From a checkpoint of a small transformer trained on Wikipedia.
Size: 12 layers, width 320, 10 heads of 32, MLP 1280 tanh GELU, vocabulary 8192.
Architecture: learned positions, biases.
Training: a variant of SOAP for these matrices, 546M tokens, 4164 steps.
Each number is 128 + 32 x the weight over its row's rms, rounded and kept within 0 to 255. Layers, rows and columns count from 0. Numbers have three digits each. The size before them is the row's rms in percent of the matrix's.

# k: layer 9 attention key, 320x320, rms 0.0801, rows 256-305, columns 0-79
# q: layer 9 attention query, 320x320, rms 0.0828, rows 257-305, columns 0-79
# v: layer 9 attention value, 320x320, rms 0.104, rows 256-287, columns 0-79
# o: layer 9 attention output (transposed), 320x320, rms 0.104, rows 256-287, columns 0-79
k256 096:091107120128114064143165132108118104147077086164139161157089188074117090113062144177115119175092114145204158138094085150087105151118075087135188112065093158111159177116116142076151122148110158100112131183082125146132180087115127117141162168
q257 105:073050124133118156079157068114139159097114057133193121128143121099151150163105102120135148083154104130103095178080093094179142204145082110131149117097153151170123108116128109109113118121089195111140152091125144120208159088170173080151126136
k257 101:110092125109110137060179129069184121198138147114150054098091130148097157122156094097083168058143158115130112138133105065144111095090150132089099161152143101148091136116107180159142155165127058105139120045135134098156137161102146160134113152
q258 099:143145128117191159110102073109172120108145151194083170168115088124128111121157090088082102123095074084156090157131140107157102099082187111106101143119102180134100114036100114114164121077156138135149090145110090122088131149130180156084171102
k258 100:142146162121196147137120128125143108096153081130121091133145130130061078175173110082060071139102065122145139088107168117091156187178177176155107149130138123079184089045143106166159137116139131123101113117121058127094125210140143183074113101
q259 094:134164124130174149103077157170073080116071120099133115092106109135109141139107092057138150091131103120149151141113122127121137148124126097179146096106131120106125135114103139089139144139090122094078148167130121120133094112099156057051117163
k259 103:146095130119122143159107112160160089148110155089143141107098112147135150170143112087062164096150128070071071149119073123104100135145084144138166159130181074119166154090145108098203170118113183144144118118129110108140121118086086146163075129
q260 095:119145131125132128102132162134143126115110120183110108153158134125122108091132137128079084168111132126064155136148159118127104139161149142176115133112119151120165166100155156126103099184134156191148158116109093137079128149113132128168123130
k260 098:145170134078120132152109149132121122156153105134107151058139147149036115095138202147139102131089114091150179130113071142114168131115162115140134134104094167144124108131125054083177146161138138148164173137120120068173145093194113155106112142
q261 101:126086180141101163112059142170074113149168114155167201155148113164123116210147120091132107064097218089081166102180072129143085126115095116106138126097139151078150122106083113080128112133085161155085136138051108113128092086110063121124111112
k261 099:093125163114173149149104154097133132169113123146119189161168142159159161143122135088170081143107114116141097134207082182114166075128099130124151097065142165130165128154143140132111164159091137126128132100128118159131107195083108180163156095
q262 096:186152035102103132125159119070151119124125135215124125113121102108104123058158149138203090165151133135131133139158152084116175159115162124201163089120140142171108153168122138187127125174088189141104117099139138164217122117076118137041085103
k262 095:163159104133154124151127151117131177139103167147116152159114152165182152136127150104167120125155094201130097176133138126110148162143168113176158075207113094144183111178154116183150151155141141208161120064090135178152150153137161155140144141
q263 097:137158216130166136134101083130066141138128084135137142111105152104154124081134081135084115190096088096091165118094076119140138054132105189165139079128075146093166164153132090120097114129099116176090126126131148165165108114085148119131120141
k263 093:154139156123167127069068103134145174101183142164109085146132150107112116070103147180097134115068139101178163131159191175151139165093166123093132103101126126127111152136108150118143059149112071149123167145172092110110167141132120137058097135
q264 090:098136127132070132076086167132138157118095155150159118174111145133159093149144165121094121165137101115099144115112155129168142145109156168168126134163195100170094130087133129184095154127159154159080104157167156178138112136145129122149138113
k264 104:146150190184205122148099107168142124118176152121100132141094113121120120146169107109116146135136130105156075106076143164171133123157122152070128158113122097169117163132110117147092146136086143146098199178122197070128093107132114088117153098
q265 109:125106164065138127203123098174106084098151067141114178118133191157183058085093097122192103108154082083159178108175149122116092110159128054174136145112172103190113162083054118081153132177150114112066115087170112148135105063119092141104153120
k265 096:158146146116189164185149121139110116140125168107109104080132124127095140147115053152135104170104109136109125111129148078142053114131154106108156120108093166123137161115112103118146131147077134080135153113104157142136091184136151100120086120
q266 100:079125076098103140108131145143131119170114099142134186105106124072110118109143003116084120112112115076079109109224124118108139149139116088231163128114129156131121121195150108143162121086091132125084078143093045110051133114147077116107127138
k266 098:091135143069153095087138155228092122149161168169078166099174159147108131159182104179124126108098084118106096132097084178178115147107086127103087087111105154126127132131125168100141092129154117167133114074095129110114097102157070147203069159
q267 111:177050139135109106123118114101107148170102166146147136142127179108064167098153085134085113147149144086087123116118147161152122168113100133127118126139087094174178167145169098164116153108096163086089177140120110091133166141131127129166127157
k267 101:098046126066136040153086158139148136144104208099125111135137136100106129121124151156142126124118129140162111145110186114123159148138132134140138187116094164160109108101155104133072119095188092129153121095194164135118088094094045063164097110
q268 099:090141077077077131122136144126174130145111115110131092126157176095131107161161162085132070155105147172133148152211125136097107064182148216103137119100176130176097133109089115113103160157161145122093161115102133182129083136129155111121123106
k268 099:148134124091161125112129170130077155150154070129116072196177120157138151148101103146109156161108137150124163134180192129141086081103139142048139133084141056106165175094103085130124121191123157080172194172126098114084107151092172116141122159
q269 102:143172123144165119104112145110078192080155127170137097119134118138109149106141160156121142092132055073092091117137111148156096118139092106132149080173162098142073126126091140182016190149124118106092115147063099094130146098087123136169125075
k269 095:152104171118191153151122136092162175105120089185134148132152175134105100109102155142144098079127098098179161133108118141157124145067117094069184132068146165078126070156083130104100065140116126171142088118108123136096206095142101081126102089
q270 100:160124091123187081142125165108125095119061137096147127127109098106107142087144046103113157096099159121170098102180105165150172142127086159155071049125082135165179157119132099116177141133164163074131105138097114084169179115148181154124173096
k270 091:088093129103138140145130125114150112113109140149101152103098124088135169101133113158112174161104114128163113086130100220139149075159146182161119125142071123146149117149124135131092077214096167052153127129133075131134169092071173095065120154
q271 092:105089089071153121119130178110157125129114144122142115112109109175154152211161072103114094134105127173114168142101089163120141126198131176107115147158179092124123100107165062146217093079123122114152106114067183143123154160129077155176132100
k271 094:158103090172115092151162166128154082083133155186129135167128125122139117176192106146103179161135145126149131099151151163129073166130113112116138129173127106141090138079149128104128118141130109117126101143110184112162103102134056110165184139
q272 099:122158126119081103110118155157109095078185145166109126139171141155092083145112084140104108102143050184147102121123146131145161096180128104168116098153114117062154137126142171140117114159064070106071152062074087148091129083118139127095190193
k272 098:175123135136110087140135098161167148113134124131157153131105071156155068113120076116102142091102111165162115150073114130104134116172145152157160095104091094081139208116165125157088124107123084149114100119142017108101108171154079115092150137
q273 096:117101122110110128146134135106171106096083113132131082150178158075146114096117063116146153182211108159152122146101136137143174154178120157111180115059142140078129119141088170082062147122083120091031109172111204137104122157152097126134112180
k273 097:170137098143068155131116109090117132074151151100161099109134163152129097146120059079138140080105117140141132130158113183103132117161158085093145113123117187144050135128157116143114131219087126130202111097101067134055138140070091189087094120
q274 101:113125114128164149117141164201036170112110099078091115184131187096107175176122100140147111197178130135091158136086179172084146144081135160057081087153110157127157104186147156130108115072195086181146126123135127170115131121145096119181132139
k274 092:128114119113167161152190183142160115131077155125175190150111151121126135109073158168166134141102168123120123147143131138090080085114119118122120145165087097114075127090131141180163134065137134106206069111170130123121156155152124119146169124
q275 100:120098142117130130129109138098144213094151134162142106113137228149194112079157156132093118128181154129140157160073147112150126134117093117089144136157158130184157106145120133139164095136109053135126155147121141152175130096111211175134145126
k275 092:114169116117171123163179086151104158094136070146082152166145116093152103130120155123125132143122139096065149181116073103119150114124081088140113109143081146152192122134177153088077137116126155145127098118143109155129149165096112127122160152
q276 094:106065149111121143136125147182135134143038143134169109007100140136177110131101132124154153110140132167155098086126094118137148127132144148114126117079108108157137201118127069137167154105141133144172083163129121126140196156078152090226068124
k276 091:197075156149181137131102152098069097143145155142118095200175130115124138118122176125093079098130113133157082153151157158155202111171131111148086103106103053125087096130117132111140071087127077068141097141122080128104092092079116084142153107
q277 104:112135075145098149145103110131164121187161087176135159162130090125134152123126131069082075112094114136108058148077092135130189139131147170150194144131112111091168088136137116125176133132097136130127146135116119140145109147059097140143037184
k277 104:145165089162132179104119168132154183157146084093092140097154127183146090025107121099134132143097191144122095114129115164171170120103173111119139095122025162118129117142113156145170178189138134161144079131101113110115080100112122117116111179
q278 100:126154173113096144060110125109061098046064141125114113179140154098117084074117134046076091073070146103134139135119108128172087165098136098124115163132115151068133135131205117113053088170155148167074201096159106182177090115150137128149124179
k278 099:150106151133091114077087153085110129108093183081185133145145163107071089082127136070094105155110126114131142171146096145126105128081118094125139143116132109078165156118134129127093161104157109173045170171103206185137121159090147097087137195
q279 098:121148174142122113165073077167146173170118071094106085195111112178134101127116130148171136132156115096184066130117135136150109202065131097151085115089103109137137114070139149135131112122140092178073168100138190122153104116129094134126079128
k279 107:090108165126113149123061182094080168172090142119157053204115105129158134125157134100099078164119149094158126100135145157098179088110140107095127114113126151158044150063085102145117109095131149097143120108171127113099132087114125205129114197
q280 102:027161161150072154121145183188161144099123162109147109199108117163174165179149171161082183118136114124126109108134093102121174096091122197186156082113151153070098101136113104141088117146104151172157131120157147200136115180111122129097083144
k280 092:092143130172130172145110140140103076131116171114143125157147113087114150090124140140190143135139135113151097136129107121147141105108069126104059087092119100120104127120066146197133129169104145121087102071160122158171114180062183136170165135
q281 102:142156181117103161113097174131080139160126093164128069108170131150163180101152172131101125137044109111174154116128151134105128073139127065142112122098138094142064086120062116119098109109066132146110151127129122130114145129194147108200165152
k281 097:139070163081171146171193103047145110138099111096162127122156126193137127104139123128141133124120137105091103201101108117151056144116137143156085115076105121042099152126155083112125148077143115174135152089120126167168173102132148068194099115
q282 094:105111118174144126151165186087182130176184128089107153136120131081147117172174203115146172164158123079138133134098087164102173132164136148136131125147150135137177123104112142172136153134141120174134116113097147143147177160064075118147137155
k282 089:142142155141084149154154214138117159098081114168134108120111155144176156135098189183163073106135118154102122140141124087114112140123119160129173103150139106126147148115155095152098082099109134120049105159176122112097125138166102144143092092
q283 104:170089172136120132130153093137092096094113152104126084087164124166118158130032081091094145142147188103157081099118122132164192162112068065146138116125114124163143139129108068134092136147131141073140154123129074180132105106145154098081134175
k283 099:150099144117101143169109169124102124133093129124070082124142088096130124117100108178112103151129116151147159142097123163104170138105104128190107115074161150149142143127129120166116080123155148104106124121148081125128130140100065116139142162
q284 105:128136084155142106130073093106167143071137164160156131140153146142102032135160178151115139125132070147129078115145160092146163111174152163124146112121097106116089102113098100100091138155145101157156120155160121122121111103072147128090135114
k284 096:136066158108092163139132132120130141120099128129114140137135117090143072076156095096082082068152134188138149065204151114116152112100124089122107111152138088119172101094141125120121191162081129130121182072120127113093208136163184138090131147
q285 098:096109120120171180083127105088067124103136207105140172105099110128138124144148119155161153185073138148123133128116134226180146127078092107108119127075177180069139088124116100180138094066166109134120119096074182146168116141192101152092144151
k285 090:151139099126106123162200174091128166160156133140149130114136108155106104162112146128129101161118119146089142077102110102071085121139087150160126116157169140147114162080144092176157151091095103112136149107109151165120096116128128132061099166
q286 098:107106135119128122175119142057141121148234137130115118132101087111149096140121132088104142143129121166146097081061107054109169134165139168080166126154191121137238115053131119126161107176173126118147162107149196111106147098068128100103049109
k286 100:132126156189149155123098123200156091106129115047111116156177106157153060142126138083106171126120130128109125151128136149172087079118112154158106091089055208155129159046085076082179180164157100133128085129161165180132131130050110060058082123
q287 111:019149207156120145068098142152154163124098155165156099130156116135174158129096133118063153146093126145154164128150183104138150122122163184104111151120162082099118087135105134127162145066160111111148103130105122182189158157137090089071132173
k287 094:120137141153156124096095102131075123117150124104201107157130080120133080052143110156133156166149147120092146107110148072124089108105141169120136095160149134083106161107054140131095132100108148136121159088081118138180090072122141085077150122
v256 087:102141160167149088135108209084156103100113132181108090168154100134069042098099117150181148113155099106124098117128136192136146133148086102100200173154159159181100137111156130130134154090138134129123145139148136102179098144098139113110143083
o256 089:213106145164124170116139131091106131087138077162108130094153073144107110153070142167145093120110124146119169192174167115090115113094102150108129094159175121114105099088077135148104135132114172099164177147133130098163138117127136131105158115
v257 083:173162058150112140137163124145121131120107061090143071140115107104119143118155139122153164115163167156152088121127161119117184154142150140088059118121123186122151143112097138089088067146129134123096167148138152144137107075177106111171168152
o257 084:078117096170122077121108135171126122125087074074115122074134159141142123135142133147128100144138194109144161146166113094133080137085106181141124131114109138172168129096096067144154098147159143124069123117178163068110148111194161165111170081
v258 093:109112182127155105158186094137130138114144091083153145090190087184115144079138096155094188152112161128175131121122105108183125122147130140184150153103138154131121123150101089065171145110136135145047212153136160156118123156116130067152120110
o258 092:163152128156102143160107117138102146119176121133174110084112130118112152128167145152173098110048163080109096124130134114189131068127152091149139097193111163135096129135098182097138183162107129123119132157126126152069131183152152152137099149
v259 085:061118184081148157123109132112168135154110113128124126084103162137104090089138125167126223096101133105127121136168118112114121166124117192141142144172169088122161086092127117109165088137142113109150130097133133170174137097060153129130166071
o259 086:175105149191166189138180162165079113159195115102106181133070141143131076126143120119097125177146147132104150099187102165167140167105099186095153114165129173143156105110097131143108101113088114158182108127070075139084157109107133143145175132
v260 091:105164080106118168143103128134124146126121125174110141105086172179102130144132112103140147069185152105083102110115072147144170182155109151178131119143179106146136076090180120117124113097181102122071091126101142123158078106082103078159133127
o260 090:100141142148061142109110115095138104167189156162134155188127217181123118127154193135130147146117081105095143165096119123127164161083060085223120149089177138054104125112096160106109125162089174160068155126131135110074169160064108141129132158
v261 094:074067158149122090182175154115146179144155179145132156120119133127181148136134103161080121123104080100154127116130167162135117112219112119155149186113143157092063049122174108143186181095121148150139114135199088134171097181131128172175125128
o261 091:172060168138058170155113127078101107141088189139087113116117079150108105081120123135094137097102125143159130104157077145187067159159066038162194197103113123103095118136128107079066142153134097142148146161110124156155102106111165153118134159
v262 087:141121136132151054166086160173141198140191189125084168117146124036130093092106189127175155164148165138175137105092121134139134144177126130133126119105150054163077101105153107139124177109155112162137129084121136153116108126116098163145125064
o262 084:122115098184143089103144141169137111145124141138144110108110093133101108103102067124210123178155135098128161113151076143115139128114137114174091113145207122058130092109109111080141129150136048116105128083117166165130139122147101125097151162
v263 088:121087147130174150100130104137130171144157082077117157092122136097111179130134158180167089142090141128131121121088146123174175144097110125089083174122107106140122114144137103109079114087080153168193156104129163104082159131183108096106100153
o263 087:111151073096114118108136198150173183074132096141157146101134102092121102148120091082133172120176153197056132119105091184079141137175153062152129107164111134112100183136185158149136136130085195102131185146122072159126144122165067151125107124
v264 089:125205125104090196199094108204129142067095104097148168090138118116109134166139130111145158110119151188129068164154137126106210147169157123168131163141086164124132128166163172104124113118169184098109125121135161076165136124198132154181194108
o264 090:159124140161144093119160082113150138125148126146166101162134133120185143120096146136191147174133144128120106104071084149076173169093152141188128147109115124187091083099057155203112149083152108068129181156119151133112167162185144166143121148
v265 088:149129155126100117164141146168117130146124094091160114075107094053135111103147100119129072136072113146136121093114163137157114110061148175130156139157131085069086088171052070174110099117163195166146117143177155102142140163121194133206124153
o265 087:113070132080216135152166120130096100052151093148169082080104160129132130128114102143198139108156106146133111183055105148143109123108105136103107129131137116122089129106128123154133124194155153090171102135110137176142156164130125114179169081
v266 087:105124172135133141053144109066125177155074118080171130161144107115071112127150118140136133150142115098102085127124149149085136141152178096115134135135121122121134158128140084122157142120133177157175193116105164161124122062067102153128132158
o266 087:097098152165148122138084142096095146098152103145151142130117139121174068118122150108091105099170144138157103152155163132130116160118108143121149116105176141135091097113147069203163111099106159117118111096108153126172128100193125132049160121
v267 088:148077133152102155118106106104152180134155158145130159075121177108169107110135136110155143167146188115094186124111033135157106100122091094112062091104103132100068118077073163078146177078088175134151123107128115160014106113165161091133121128
o267 091:096112057149158143112199125163107156106072185142143192174105104131116157107142125130139153097084126126127131149139151119174121130118110117102086130170197121128105162178230162151193130143120138103143133151060158143155154194151169059159146109
v268 092:190094144120120115150167107095124133155075065080130115151126119107078151091122091142129155126140125114137096141096094104130135158125082165145138133065050104128162148122155119125145164100121135150175122116164122089141137203107098091166146082
o268 092:133104091036119149175105081073093133090131142071124102123159136091126189088122071133068166045157117111128100113078148138212129125105167089134122110119092172028097123198144169090102093081177100153201107088189128132118176164121145133149165138
v269 089:146126173084183071096141176165156132133145145106149148163082147087074111114133121129111081131103197095107099178061114087161091174114085141123109175075131157091205148091120149160153180112133156136185115107100107140154167183178034159072079137
o269 088:144120129105134106082096063139168146106161143136142090146152141096116179139087126116115007095139151112143105117150197178134137172116128099153121121145151094055086127134121122131060159053154126143154076145142137133128103137132145109145160145
v270 084:119194159125109120087121188141111139027099089159177139118120078149084147192122097164156099118184142136132154100098132126155116123153160160157135161126180110145082142174124066102134090133137090122100076167121182128122159141079113136072149115
o270 084:154179089075131146119153120110063128185072084145101107179168067201099165116163158088163120091186160119141149145094144173143116115107154096130171089153059137091102099084167191095126143149065095133166128193096150112077167161151098199107157139
v271 083:167171119103091122097140114144101132156119117108142110089136122125162130127138155137124089143156120190159152123114127165137082165113133112097130100197052132124154165109193154178191113086114156118131127100111084099119135149078154104085121173
o271 083:108175135075085045100147107141133103132126133171121126160095114135148120138135129122146115117093141136074089144062113081130089122128096114110145160090094174099145131114142142107150126123108133089158154142100129096084134094083149118180125126
v272 088:161111125117109111179155162139117096113131110163206148176115151180141142090154104143139144105165135124085140105201164171137126152154099148150078145124083118183173159166120066131122167101121128103126112126175093153075036124162112059098126094
o272 089:110144171123150127117135116114090128138127199118139147121114152129068199172149122146085080111149141101149137111171151183109086148064119169086141143140158173136150110187223049146155114102141120118163139145106124139129135175133134145176138086
v273 081:093177080102136117150098114172176185155091144084176163100088143137091136122127136084116119104146133170138112161131093134117096116166071145114118179187133090070088136113125146193131126079090164154117089134099208131131110077186125102129101069
o273 082:142108105121115100097092121138104079120133193061096153080139178111097101113146153138156116149128158189141126137106154142133125112202093149202096096135096140113128163129075151147163183084197124127124108106184102083128124192195174107134149109
v274 085:130102095102102128102111144125182091124105114155167075143133110116141164047109148142102031120058163169141128126184142143121114132101165083103089153118135149106194125099113124158148144128136137141105136149137143194103119079161128151179118134
o274 086:079190132119132104145202129168128141134077132114143080067105112135155139108063149141127098147107132124131103132132093130123135105136151085097127146152188143151164127130133138131107146129163120068103133150163160070143108063148173140179141084
v275 090:106114175099137096135130173201167162178126165135172144205150137177118136094101104137090131068081119143135102150120103104146030131163144148128120174102194099082089115100172158105117120145119134145101152159058140145105108069081102091127157145
o275 091:162161137125143118170135126083107081118160152126075120120131106124125119083120116137117127128121109132167099186071169174155140143108112095107097173197143100132151128108131113099155129117139169080093131128119110142095144152152129107076157076
v276 087:110115157145110186125121056105106093125115128112125116088158136199177142134097130127167200103077159185127130088125133102102080163140065091106165136134104106156080108093137115124125160131153135129121150093130110151130158099099122072161097122
o276 086:117128155073116145127107169150122121149111127118140121131169153152105090126148154121143171091118142151108140087148106131130100091151164147129091126148128104092109130088064120126184134121110114100126131103058095070053179069093078098128170074
v277 086:166126117098112135145102116161129113186135130142079101069090098154096156144102188080061113139099110134099101121124122102081171099082160102116111119126119146182089122080144104133100147207181129057153162156082130079129155156186156149121098168
o277 087:159168148127163127140124209169092099173111190089119113105058182186153154161127097152116122163141146135127151146107129101159097163150128133153199147137080123118126157207139171091111123133154154118090161146200184100133126176188153108101101161
v278 091:145163151124075127136070150094138117114197116151059178070132160150128123106149074119114131127124115092092116170043098144141103099093138083147127171139103093123131148145105193068118096128097155110104123154169164115116143126110183110155164122
o278 087:148166115124109188161143131172158110118133143150082173171142096153105201039108138139120155141113120085100124138101062124148187094059071132109165067164182118078145057100140167191150102140132094109148100149104089161173160149126128115152175113
v279 086:178156113105137142085073217105078154087159038155117149146175099157162158146146135075097069102162096116158163123065071156111113111132184146183161112174076135156107129115100125111088115103118161175068143147111140104135117085109113135167157105
o279 086:147123111110102099200133106086170131150161090132066152134079149164150166152138148069110104149132128087089092181099094136045141130113099152120164141151155093144125124168155103098150151107134174095110132148131093150158136133107163144128180118
v280 092:139138151123152137186092097152158083112158138130085068143107184119140100156100080142106125150118060109145154139120047134122153133179169143102087144158106143077040174186166189128146148088092168051128116157116185090125135160075112152141151152
o280 090:117155120153141151075120123176127130079125065169152143136118103118127187149098134067142153103116099127224121138103099112138134114123085085178149165120092173092134136159070111101158152130126089140079113112108126119183140185102117166136131164
v281 088:147097172111158097133145138145098159118117103137163137120139070121087115183131131145109141117110142128120197166090142126110118151141148133123086157126070199146134049061114123102133082184164133123100146152136215107089067157167162082112075118
o281 086:150168100104170124132119133166149086153095076153108131151130151107130138152099143104198163085191103155049145163127186152160127112101160124133099169105102184129101131165141151141194127189186167069120116116171119102178147122134151093166114116
v282 086:159095129165134100148042122127171147161173148149142123144097145102130127154090105152088166134128143152088118143151137113135081157124157113107152167063166205090192125122175137128182097160153117060122128107093172133104166184140114152112199170
o282 086:133057096121133114138113125140126118126154152113125094113120078119154172150098142201136118069160158144141133137119119172232168149106176135143126087165192168173082163144095123173174147217119164128142086059148152149085117164133112075104115138
v283 083:149095204111143102075110116070124102088165105188114134162129147125133142134146076117140172136114145117088166169183148158126068121113149051135107142140161129127178114138226195115174120170145076129134152125115153073110166093137131141175102137
o283 080:090177122148109136157204154101131156154045106155161122179169149150165086241130168099169113173135160088082128099144186149110123112111102122180130128131179120093129167133161130111078117140104159128166077133100166139140115123133146083141115140
v284 086:114104059134113169070083128115097153202145161188071165071135073105145095106113096162135131145124124152133122179136135141170097124132125098067126083125132123052099141093091111150098092093106122168135140100132146145138136189096172130150102118
o284 085:116056128110110121116161144143139114132114121171062090195113083141069128175122122136132175095100087125156165125065129101093083088157077210159125157148171174090148095120144154114102107113183099114109110142171130149146117124107114159130160162
v285 087:146094096134110134144142175124092157125138128089129141090158085115138032097148173173120134149102107196136167073092119088096135132166143158157125098169103097152128106081151123140167171168116198105168151157124150146079181175076167149110127124
o285 086:137095098103134129109167089105135044096104120155187147137071161101130131123152148132112154096096162095101090107191090158144048071154131174161121137132070160114094162119112092113211143081144051082129107131103141143135102141159125091171120113
v286 100:107133130185101077169193196134144068150141160140200158120082159106120141188099120110147127109139148159111106081107156132116102084138119132051153133123113090170164136158125122205148174116154088194127106181109114080144110110144075122166119154
o286 096:192157142158106121162072076137173166106166157145136069162095123103113092135151109143124135134173112209134137123126141083052114162160163083144144120173098147133090077118086121116178144107151104140136119120130083141110151089117158146124129145
v287 089:140223159090167168129059115089098125121133076151193202106093114093102122197076106178145117099085125192069107092045113168152164089098151145131175083138104102132102120107157113091096169152075131143057089181127104185141107202113131139110129130
o287 087:154146156134142106161145108132125074140141149142120177129122119159118137108099152154109141092131107160101137122118126115070162077158136072151163121062177095082161171172101142107156134153151116103129132136129101155094112210122090112135255113
q288 100:138145095127107049103121068066080156113147167147103155184126126133072146115117099096095147170101106129088096099075145080153130152164145126097176146179130099092110157111138150144105184193169178098157127154134156135159084134172161151123152157
k288 102:064114119150131099154157062097092151074110140104133175179155114079135154174132116091137120173069078094121067131037087051141098140119120044108147091081099099096146146151148145134103182154102136105136188136170172151150090124112140099122152174
q289 104:139110146116104136128163100090048116169093137157145136134135154154198119151123140109129091125114167141127107153117142062062098098143079141118102113151094111069078149156090104111130157113165114193089162155188109063192115124129116135159177148
k289 108:125085114121140139112136134111105132132091118124201149102160154210150123145118166180156113178111155130150112114124105106104076103156163087090104153144137081139138179116087173122124107105180156172099180116186092085146124171144102139176165120
q290 087:118114093083110074093149078116111088076094108111095134085139115132101124077075110111199098167113148178111142140157045121133140170186074125090178108145055079158138162152139072129156125136167147056108146127085105178166180140144047158187151104
k290 095:143105109052090095120147147108106206068113110129156141096120181151127148141082102173113126109092073144115106139160061111139144132134114197146152174136141161155128168099174129094094124120179128161158107138075133111153202102145111118175136141
q291 097:161100128062104112134159101173114152136114084140116134108143107130113144128137085110109148143176088111149161137102153107177129131164116140116066177139139139072073140092134138123100182080141051134098120111144143179105084116155132160085193104
k291 098:144146098096072104172113101149150167130096148075099153131154147142154128137142132096098075099110094136164210136096139163109113134086106118126070144126165114101121122098131116150063112089111148156163134108132118150096087126177134086116182098
q292 106:085069109145184128085127127138140195153131159142176158155120103170115168121177074154148113161144139090106134132122128144107085078160083181119101180138106116161165156140174114108142130184107125064152079132148142165130183122107115107188141115
k292 105:079110080138179128116149083097194126144093158144146179138128134148141192149106110119148021108171099094078115143151151135150084149082128163103119090133142099129068134190192091129149124194143132109146103158141131096164168088118102115214142115
q293 100:138145169128162137106118135106118150139113158165119128163116116106141129146124146152139063201084096094125144174118142136070152110039155171105119137137167157108160154117157115156110107103177102114143164149125130147140121148134104154068147152
k293 103:125155192124138153106086168079127099079122133158142130130139061123132144168135149078157150144014142142090155096144074145047139111089151122083139160133157077142100159053138086152168139207110122119138166160152110107115098144179151191093140140
q294 106:205066134165146095136120092140102089071160097180172103077107094133139140138094107133162147157153124126095136204072106121149087133174128122108102120050142117129131179137155153124070111123118153107115169190169162113173138118130141114107137111
k294 103:198160132091097141150101132123092114055129132143136111129116135121130116169108064155142147154160117131154129110089127131128157023098072084100122162069194111106156148196149142128082110142096169115106119152180211085119175126113119075132107145
q295 104:146096155055104102123055127156149106099106138188156077131083152169145080200133150165178158060096131162128153194173118117168073119136112147126072110115176099171112155062159140122146120170092152140164121132159130134100115095123156139112101129
k295 100:119106165136091133145063131161144139144167192137139086135044159141173099118161137166128123177129140144140134070100104130113044075075129123106057109080145146116118172117136120092095143153084172149108132135096130180124159148132151149128131171
q296 101:178052107191125056141205153106141095166116156090113112110107113158122129175159136150132087078128079120133118163150142119141140071122089090089122153128195134132132071168129122219160150087061109118091098130143163132086116130125102100124125052
k296 102:191069131114196132135119162160168123125176115083103142146106104180132137174191087159132140116136144143148133122124132108115128112114133128132151135121124129104122120167110106178148089111096124089133145113139174127061151190137137135138217097
q297 104:087131166139104070164148151081097147126084147121076137187095143125130150152106108110169114092118084150114136139098103130149187141128147170156177145117199163194184181129181123218116119125153156101079088175125087102169154142148071110123151091
k297 105:114136138162196092153111183078079212159140115203092137116105097104109094163115125196183068146211084182142137122110107096132168147079113191138144134114137136145119105126186123181175098152149163130098093146133143107123141153114097120075125160
q298 093:128087134139145166202096062130082126135170173143132115050096078159183058123129142140151097095077107134132109150170144104144098041154137133147128149150151097174121108097139115104175134169144137110107112150160120148125082067121142131149173153
k298 099:120142090162157175102076135103079112149177160121102154112094095166152095121075154125087111119055141181158130150148123095120100075190171108133149167079142115179117069125127088108133149176144153141090130127099118100104113143090121154156127134
q299 106:135107118137134102139130158121137092156165074129148124077091148172133097132107110110114143099152168114149149128143104138127136138166151119135129119102107159108095134129124109103096120137157113142124125182137143120099230120102175103093179156
k299 104:080156069135164059171154127119171101178117161131114083160144128105130130128144088193106156144166140071188125186119097132115076115101148114146133106099167134151157146121133074103103102105157139123116122094129114156108178127151096113129133115
q300 099:153145164150180106190125160153109164116118088167173119095137104174161118150131177079156089089085119137094106117158134111204149117141142150168116143155144097115124113167116092117121124154136154132166205131131152134150093082097109134168145107
k300 106:157109156221153105185100093121079143135106115185123091121098139066190087159149098149141068135052113143142161099076138135184104075114188175167101184125133100146158124121053063133101092128105166154171120125138117124055107117085112123130182093
q301 098:139142100115110120147158121105149107124139105150117169115088105077129111112104094146134117162184141154153165158127173126107131111138144130144115196137084133154116118120099089122171080141168120135161090130211130103080152130164196164101200086
k301 097:190118178080157138160139182177130090176128158167092142100145124153109104125090052174086123109141113112103202129068160162146120139134161141116116128118096125096117152200154153171150173113154145114148144078169106079099092124174144155054163095
q302 102:162074106086143176158140161142122075076163121086128115118180121176110115132117123121124182126127121141106129087147134126145134094131090111161106162131122148052163134194140134144084151158132161064157080100077128110158153127166181147089126118
k302 106:187118122137185102137104111144147159046165108145147116147183166135186137120111140145155099118097114134130093112145146095099145132173088182126123147126135136105181126185122130129118128176103199027125132132128090116137098174128208128128117185
q303 097:138094151167156074134109109130106122099053088106073064146104201120103107148138132121188132113125116102094068106090122084096116177082117074125089148124134067082181112087154116129132144141126127090100119175135156154068212089131148120164113110
k303 105:116100134143159071124123116154104204076100140096111109138120192151106106191162096099151192134162134082143093172171127106127115181152118074096169132153140131120192123110154149108150146159087114086094078139173122170091135159138122112163141092
q304 098:075142169121106130082123141097116061140140102101137155227126133152101196138141131194089168116078132171160072121127060147114113143117098141090165134114139154052153111142123109148079112124108147085149106108115130187127061130119152106191168174
k304 100:173091189153127113130125066167079100130178146086085142204110098167138161143108146188110172094047138125110084111096135140144084111094162192064099115126104117064143148061159136117089121106081135135154095147147122106113139116109087126094132152
q305 107:144141089135143141066144102142134123099079120123144175177160135167112119073116139123109153089126198127132118113166155172077124160099108132128153091138152128113098144167163127152188085106120135116119107108092084078090110118164093117131147130
k305 102:144112138135109082093091085133150092117112117139108179127179121132157179185123144106132178119115136160077178140135101174137109112122047157170140177092167090140108184145139169164112126137159101113128071111084123097120123072184159124109156113